{
  "n_layer": 9,
  "d_model": 256,
  "n_head": 2,
  "n_kv_head": 1,
  "head_dim": 128,
  "d_mlp": 1024,
  "vocab_size": 2048,
  "activation": "tanh_gelu",
  "norm": "layernorm",
  "norm_place": "pre",
  "norm_eps": 1e-06,
  "positions": "learned",
  "qk_norm": true,
  "attn_scale": 0.113,
  "bias": "all",
  "tie_embeddings": false,
  "parallel_block": true,
  "init": "trunc",
  "init_std_qkv": 0.0177,
  "init_std_o": 0.00418,
  "init_std_up": 0.0177,
  "init_std_down": 0.00418,
  "init_out_by_depth": true,
  "optimizer": "soap_variant",
  "lr": 0.00739,
  "beta1": 0.95,
  "beta2": 0.99,
  "weight_decay": 0.0,
  "lr_head": 0.00642,
  "grad_clip": 1.0,
  "warmup_steps": 48,
  "schedule": "wsd",
  "decay_fraction": 0.654,
  "decay_shape": "cos",
  "final_lr_fraction": 0.1,
  "batch_tokens": 65536,
  "seq_len": 128,
  "doc_mask": false,
  "train_tokens": 504800000,
  "steps": 7703,
  "dataset": "wikipedia_en"
}
Each number is 50 + 12 x the weight over its row's rms, rounded and kept within 0 to 99. Layers, rows and columns count from 0. The size before them is the row's rms in percent of the matrix's.

# layer 3 MLP up, 1024x256, rms 0.446, rows 907-957, columns 128-191
102:66 54 28 31 42 55 35 62 61 44 73 61 38 46 38 36 67 68 46 62 45 58 24 60 50 41 63 65 70 48 58 57 54 43 56 38 38 30 42 66 48 46 47 46 48 48 46 41 22 61 54 45 36 67 26 46 59 64 70 58 38 71 30 54
100:50 50 63 46 56 58 40 48 51 68 46 41 47 42 60 41 47 47 53 32 57 50 61 56 42 35 44 50 32 45 38 45 30 40 39 28 51 61 45 38 50 43 48 66 47 44 43 51 54 43 65 36 44 55 58 47 42 27 20 48 61 60 48 41
098:57 59 34 44 49 72 50 44 46 57 40 43 46 29 56 50 47 49 54 48 50 43 72 41 48 64 67 50 47 54 14 35 54 47 34 46 50 72 52 48 17 39 53 39 45 36 53 37 44 48 68 44 65 50 49 37 47 41 49 53 42 70 44 68
104:41 57 55 43 34 31 52 40 58 40 57 40 40 71 54 50 48 52 62 46 22 53 56 44 51 53 51 67 56 49 41 74 41 27 44 38 40 33 60 52 37 46 66 58 54 33 68 52 53 41 63 38 38 34 64 51 59 70 30 40 41 35 48 60
106:56 49 52 47 57 70 45 47 46 55 18 48 46 27 37 79 52 43 41 55 44 35 72 55 52 64 54 70 50 55 41 47 45 49 59 36 37 53 44 45 47 34 58 70 54 57 35 22 41 46 70 37 53 48 40 41 26 85 65 69 42 49 51 49
102:46 59 52 40 74 49 43 56 60 34 58 35 35 52 69 59 57 49 55 35 51 46 49 69 55 24 71 46 44 50 63 69 58 62 09 43 49 69 70 45 39 29 48 49 27 55 35 51 39 37 38 59 61 36 46 23 42 48 35 50 44 46 44 43
090:49 24 56 43 53 42 58 49 69 26 53 33 53 63 52 67 50 51 39 54 43 48 47 53 51 53 31 50 62 68 30 61 57 31 78 53 57 30 26 29 58 57 44 71 73 58 41 63 58 65 45 47 61 56 44 44 49 50 59 66 27 64 49 62
108:35 58 64 57 37 54 44 41 57 72 56 42 47 27 40 34 39 65 41 56 56 50 55 67 47 50 55 41 76 38 40 62 53 35 43 51 53 52 48 63 47 39 29 44 36 51 52 21 48 47 46 49 36 49 55 34 55 44 66 39 53 36 44 55
097:45 49 43 55 24 73 64 66 43 67 50 49 48 40 46 61 64 57 56 43 50 42 48 41 50 63 47 41 49 56 68 43 41 47 57 54 60 69 59 25 54 74 28 45 65 67 49 57 31 43 44 46 71 44 78 37 59 35 61 49 62 40 15 18
100:49 32 59 44 56 59 45 52 31 20 47 50 36 50 39 46 57 33 51 52 72 37 50 30 43 46 37 52 78 52 55 42 47 40 53 37 68 37 40 55 37 52 29 52 38 38 68 41 59 29 57 64 65 40 57 51 58 45 33 44 51 37 51 52
103:53 64 43 43 42 44 58 50 58 53 65 42 61 45 46 43 45 38 41 39 55 51 48 48 42 48 55 55 51 54 47 48 69 47 67 39 60 58 21 45 57 61 40 59 54 41 45 56 64 44 50 54 58 48 48 42 68 29 39 66 38 37 53 64
100:32 43 49 57 54 37 48 45 71 34 50 34 44 47 56 47 70 64 34 56 37 39 41 45 62 52 66 40 46 49 51 51 49 44 46 23 62 55 51 51 46 64 58 52 26 42 46 31 41 45 55 33 57 67 72 51 42 45 71 44 49 47 70 36
096:55 27 66 47 44 52 63 47 59 72 48 78 47 67 42 35 26 36 23 40 51 67 50 63 48 57 72 48 75 37 55 43 49 55 59 45 36 49 65 42 52 29 31 44 57 26 52 40 56 49 48 49 60 47 33 51 57 50 56 40 50 57 61 41
095:75 61 53 52 58 55 36 50 62 53 63 61 52 49 53 43 39 58 46 50 47 46 54 57 49 53 55 58 64 60 37 48 38 41 31 50 59 59 63 27 58 50 46 46 50 65 51 58 49 53 60 59 45 53 49 31 58 66 25 23 66 44 38 67
093:52 66 47 54 60 52 55 88 67 62 63 40 34 48 23 50 58 54 57 31 35 53 64 45 68 63 61 30 78 42 29 49 52 39 56 33 40 37 57 40 52 50 55 64 62 34 47 62 64 59 44 48 27 60 54 59 46 47 38 60 39 59 40 38
089:69 45 72 20 80 51 42 43 42 53 54 56 46 71 48 46 64 73 38 45 60 28 53 57 36 47 45 53 51 39 51 29 32 43 43 52 56 71 59 49 52 72 16 41 42 64 35 45 52 45 45 38 45 59 52 48 41 48 44 51 32 49 34 25
102:65 60 31 42 35 51 49 42 71 52 67 38 67 32 59 63 58 36 54 45 41 49 44 60 60 34 47 67 38 30 49 42 74 24 49 43 55 22 61 50 43 29 50 44 68 44 57 33 56 58 53 35 43 35 61 55 41 48 64 55 49 60 52 32
110:48 60 62 75 55 49 54 35 58 72 53 50 43 58 60 41 54 28 61 53 47 33 70 54 41 74 31 59 37 50 68 60 49 54 77 40 57 56 39 44 52 64 43 40 53 29 31 71 29 41 57 59 35 70 69 53 63 54 63 66 53 45 48 75
098:75 40 41 49 45 38 45 60 47 49 62 64 64 40 58 52 09 56 53 57 56 42 46 43 38 43 51 47 51 47 53 56 53 18 46 34 46 48 61 53 73 51 46 33 47 24 64 70 54 62 44 35 46 67 62 50 51 58 42 48 58 81 50 36
111:68 41 49 51 45 54 32 53 49 73 44 32 49 61 53 49 64 45 54 36 62 46 48 81 44 48 76 41 55 50 62 57 34 46 52 37 33 56 30 58 50 37 45 31 45 59 59 41 50 53 48 77 18 39 72 43 28 77 57 53 41 33 63 26
102:46 49 43 33 61 51 51 56 39 42 40 63 65 55 34 66 52 33 51 63 44 50 37 53 29 40 52 55 72 53 81 34 45 54 59 41 33 41 43 56 68 43 39 43 48 60 49 42 56 43 44 62 55 44 46 47 56 38 48 49 49 51 46 55
093:36 46 38 48 37 61 43 55 39 22 61 45 47 46 67 38 56 39 51 75 76 38 42 47 30 44 48 49 48 48 49 40 49 19 46 59 44 29 32 40 35 46 57 69 54 46 47 40 63 43 39 39 56 61 49 47 56 40 38 28 31 61 62 42
107:64 28 68 57 58 61 49 78 53 55 41 56 41 52 56 45 70 58 50 67 40 64 39 49 70 47 33 46 63 44 64 37 59 31 35 47 54 46 55 38 72 39 61 19 66 39 38 40 47 39 45 38 42 40 38 66 51 54 45 58 34 36 42 51
100:42 49 50 44 40 57 61 47 56 51 66 43 39 59 62 54 67 36 61 53 37 35 49 59 51 36 48 52 67 37 42 24 43 45 33 56 56 71 58 39 60 47 39 57 50 32 63 45 52 65 54 53 57 62 59 63 53 32 56 66 45 49 72 51
101:37 42 18 52 48 42 60 45 57 27 54 63 83 41 58 60 29 57 43 36 50 55 34 40 35 58 54 67 50 59 56 52 68 44 51 60 74 35 49 35 61 43 38 41 46 59 56 45 41 56 60 50 66 63 57 54 38 55 35 35 40 54 46 48
103:60 68 64 42 45 41 65 64 54 47 51 61 56 41 52 58 47 48 53 44 56 73 19 32 62 62 69 48 69 38 41 67 41 63 58 51 53 45 57 50 53 25 50 58 48 31 37 63 40 65 56 44 61 45 50 57 59 25 62 37 31 45 42 70
098:44 52 70 73 67 45 24 35 44 56 49 50 27 45 31 70 57 56 48 39 50 35 57 47 50 58 44 38 54 30 62 85 50 60 65 43 60 47 27 41 45 35 28 45 52 47 63 63 47 52 61 37 36 47 54 40 51 63 54 56 80 33 70 52
100:38 50 64 67 32 31 58 68 63 30 30 52 70 44 45 65 55 67 41 63 55 47 56 46 58 46 65 48 40 46 78 45 54 68 39 47 59 54 47 36 53 56 58 56 60 54 45 49 57 50 80 58 51 29 29 70 39 53 58 56 37 51 59 64
099:59 63 51 59 90 47 36 51 53 56 58 42 55 29 60 48 51 51 33 43 61 58 37 46 51 38 64 40 65 62 51 58 41 49 43 75 21 50 31 62 19 34 52 48 50 48 59 77 28 45 33 48 35 53 42 60 41 40 35 53 52 59 41 69
092:53 74 53 55 49 66 59 34 50 57 45 56 49 51 42 37 32 32 44 59 50 46 70 55 46 68 25 54 42 33 64 40 70 73 43 55 59 54 39 88 42 51 54 55 43 66 42 57 59 50 52 44 74 48 50 86 66 55 42 37 62 55 55 33
096:54 59 50 70 39 52 45 37 40 62 69 51 45 46 63 41 45 43 71 47 57 64 39 58 41 42 43 49 54 48 62 35 55 53 51 60 51 51 41 48 32 24 51 51 51 55 61 57 65 81 52 22 49 60 84 60 48 40 51 64 49 38 70 54
094:32 54 45 46 40 64 44 49 48 46 60 32 38 39 45 48 46 43 61 53 51 34 49 49 50 48 61 61 29 59 38 68 78 53 49 50 61 52 12 48 37 35 43 41 52 30 44 72 60 56 48 37 53 70 61 60 69 61 41 72 32 49 55 34
098:65 65 54 51 23 52 52 34 34 34 67 55 37 54 61 48 74 46 65 42 54 34 49 67 49 32 47 71 41 70 59 59 48 35 61 31 74 63 46 38 41 11 47 50 45 61 51 48 50 35 67 54 45 59 41 42 43 53 26 35 60 36 64 47
095:47 47 51 34 23 43 56 65 59 56 50 49 57 43 56 70 53 57 49 50 39 47 38 38 41 41 51 35 45 70 33 60 40 56 65 46 52 49 47 56 60 48 63 42 34 52 65 59 67 64 48 50 50 43 38 46 47 39 44 42 47 57 23 41
099:43 43 30 44 66 71 39 43 61 47 45 49 50 37 66 44 52 46 56 72 39 27 75 47 48 36 40 42 53 47 57 40 53 28 47 51 41 40 45 16 56 52 64 57 35 37 56 58 64 47 43 40 54 68 48 25 56 50 77 51 12 44 41 55
105:41 54 55 33 44 45 47 81 75 72 37 65 71 46 45 31 58 56 43 26 37 43 38 50 66 38 54 46 59 44 52 47 53 34 53 68 42 47 64 72 84 72 55 53 40 32 24 63 71 56 56 34 48 53 58 51 60 62 55 59 62 50 51 77
103:49 76 62 52 48 45 77 68 38 45 45 52 40 33 38 42 50 73 49 58 73 56 53 36 60 51 61 58 58 54 69 58 65 26 53 24 48 55 59 66 70 57 69 44 37 40 44 60 52 63 37 24 47 59 61 37 56 58 43 52 68 51 63 40
092:65 30 52 71 47 28 60 42 41 63 50 66 18 58 35 59 49 39 48 47 28 49 56 60 65 59 34 52 44 59 57 57 31 59 45 50 56 38 47 58 48 62 49 54 60 51 55 38 59 42 69 34 43 39 43 57 62 65 41 62 36 56 53 45
112:53 25 43 52 63 45 44 55 62 50 51 46 52 64 37 43 77 46 32 40 40 48 47 60 61 40 33 50 49 39 49 41 74 37 71 55 44 34 53 47 49 22 29 55 56 71 58 50 44 33 72 69 34 60 38 65 47 43 59 55 27 56 67 59
105:59 54 25 45 28 32 52 65 30 57 78 48 59 62 62 57 41 39 39 51 40 49 61 53 61 33 46 60 59 58 44 24 46 41 61 43 49 54 69 52 77 58 35 69 30 52 51 67 41 65 48 45 58 73 42 56 37 32 64 52 50 57 38 40
103:73 29 59 42 44 50 58 61 55 20 41 33 54 39 57 47 60 28 55 73 46 49 69 47 47 51 46 63 49 60 41 52 50 59 58 51 72 59 54 43 35 47 43 61 79 51 42 46 68 57 47 49 54 39 58 26 65 73 70 44 47 37 67 37
100:61 50 56 55 55 48 59 83 73 61 52 28 54 52 39 72 45 45 22 50 57 45 43 38 42 53 44 45 55 37 61 60 46 62 61 50 29 63 77 58 55 30 45 54 46 56 43 62 56 29 43 34 41 51 37 42 56 39 59 61 54 51 61 39
104:37 56 37 70 58 53 41 59 46 47 45 55 26 60 40 56 51 37 35 52 52 48 44 73 27 60 45 71 41 23 65 54 54 49 68 25 61 50 53 56 49 46 55 53 56 42 27 31 66 42 57 57 44 41 53 57 60 41 59 39 37 54 18 67
090:50 57 44 55 73 36 35 32 24 41 50 27 34 60 43 47 52 45 64 65 50 55 66 38 42 39 54 67 38 74 54 47 38 56 17 79 57 55 33 57 57 50 54 44 60 74 50 60 46 40 51 44 45 62 48 57 37 61 50 67 65 48 49 45
105:70 64 58 60 76 60 46 45 47 67 56 44 41 40 55 68 51 14 44 57 44 10 57 47 66 45 28 57 57 57 66 35 62 42 34 52 47 40 48 36 69 49 44 47 50 33 53 59 53 43 64 66 54 27 25 40 70 54 36 45 35 59 45 56
103:39 60 56 37 68 62 67 54 55 65 47 70 37 46 55 72 49 59 48 45 70 56 37 43 38 63 71 33 57 35 38 58 44 52 58 45 48 41 38 59 50 60 41 57 55 52 55 69 51 42 41 53 46 45 57 40 53 55 51 67 65 32 50 66
099:62 65 59 53 73 63 74 49 40 41 47 41 64 53 56 23 21 31 35 59 35 60 55 34 47 28 69 37 69 67 48 52 57 43 32 36 41 57 77 28 47 50 64 65 42 40 63 27 52 56 34 32 53 57 48 54 48 29 64 55 52 44 68 44
102:39 29 43 77 46 45 57 51 71 52 53 22 81 25 59 59 56 51 54 52 45 46 46 35 47 28 57 55 65 63 40 31 45 55 62 35 56 36 47 58 59 58 47 58 52 37 51 62 54 63 43 57 43 56 34 40 34 62 46 25 40 62 66 51
114:52 36 43 46 43 61 64 58 39 46 48 52 49 56 47 60 41 36 65 39 48 28 45 58 65 40 62 53 30 62 45 70 43 68 58 49 43 53 68 44 54 65 32 37 40 41 42 39 12 44 50 52 56 68 47 36 62 38 37 71 51 52 38 42
101:66 37 37 34 61 38 22 57 37 49 53 51 61 45 56 57 56 44 44 29 60 40 54 45 64 66 46 52 56 47 48 65 41 40 70 47 33 38 49 60 48 44 47 49 49 62 49 63 60 19 64 30 68 68 57 54 48 27 39 48 65 49 46 43
098:58 40 57 53 49 72 55 18 45 54 42 56 53 40 40 42 55 52 42 46 48 37 63 60 40 43 41 50 52 18 38 36 39 43 66 59 58 52 40 57 62 48 43 40 71 48 25 80 66 47 61 30 70 34 70 24 53 45 44 52 54 58 50 41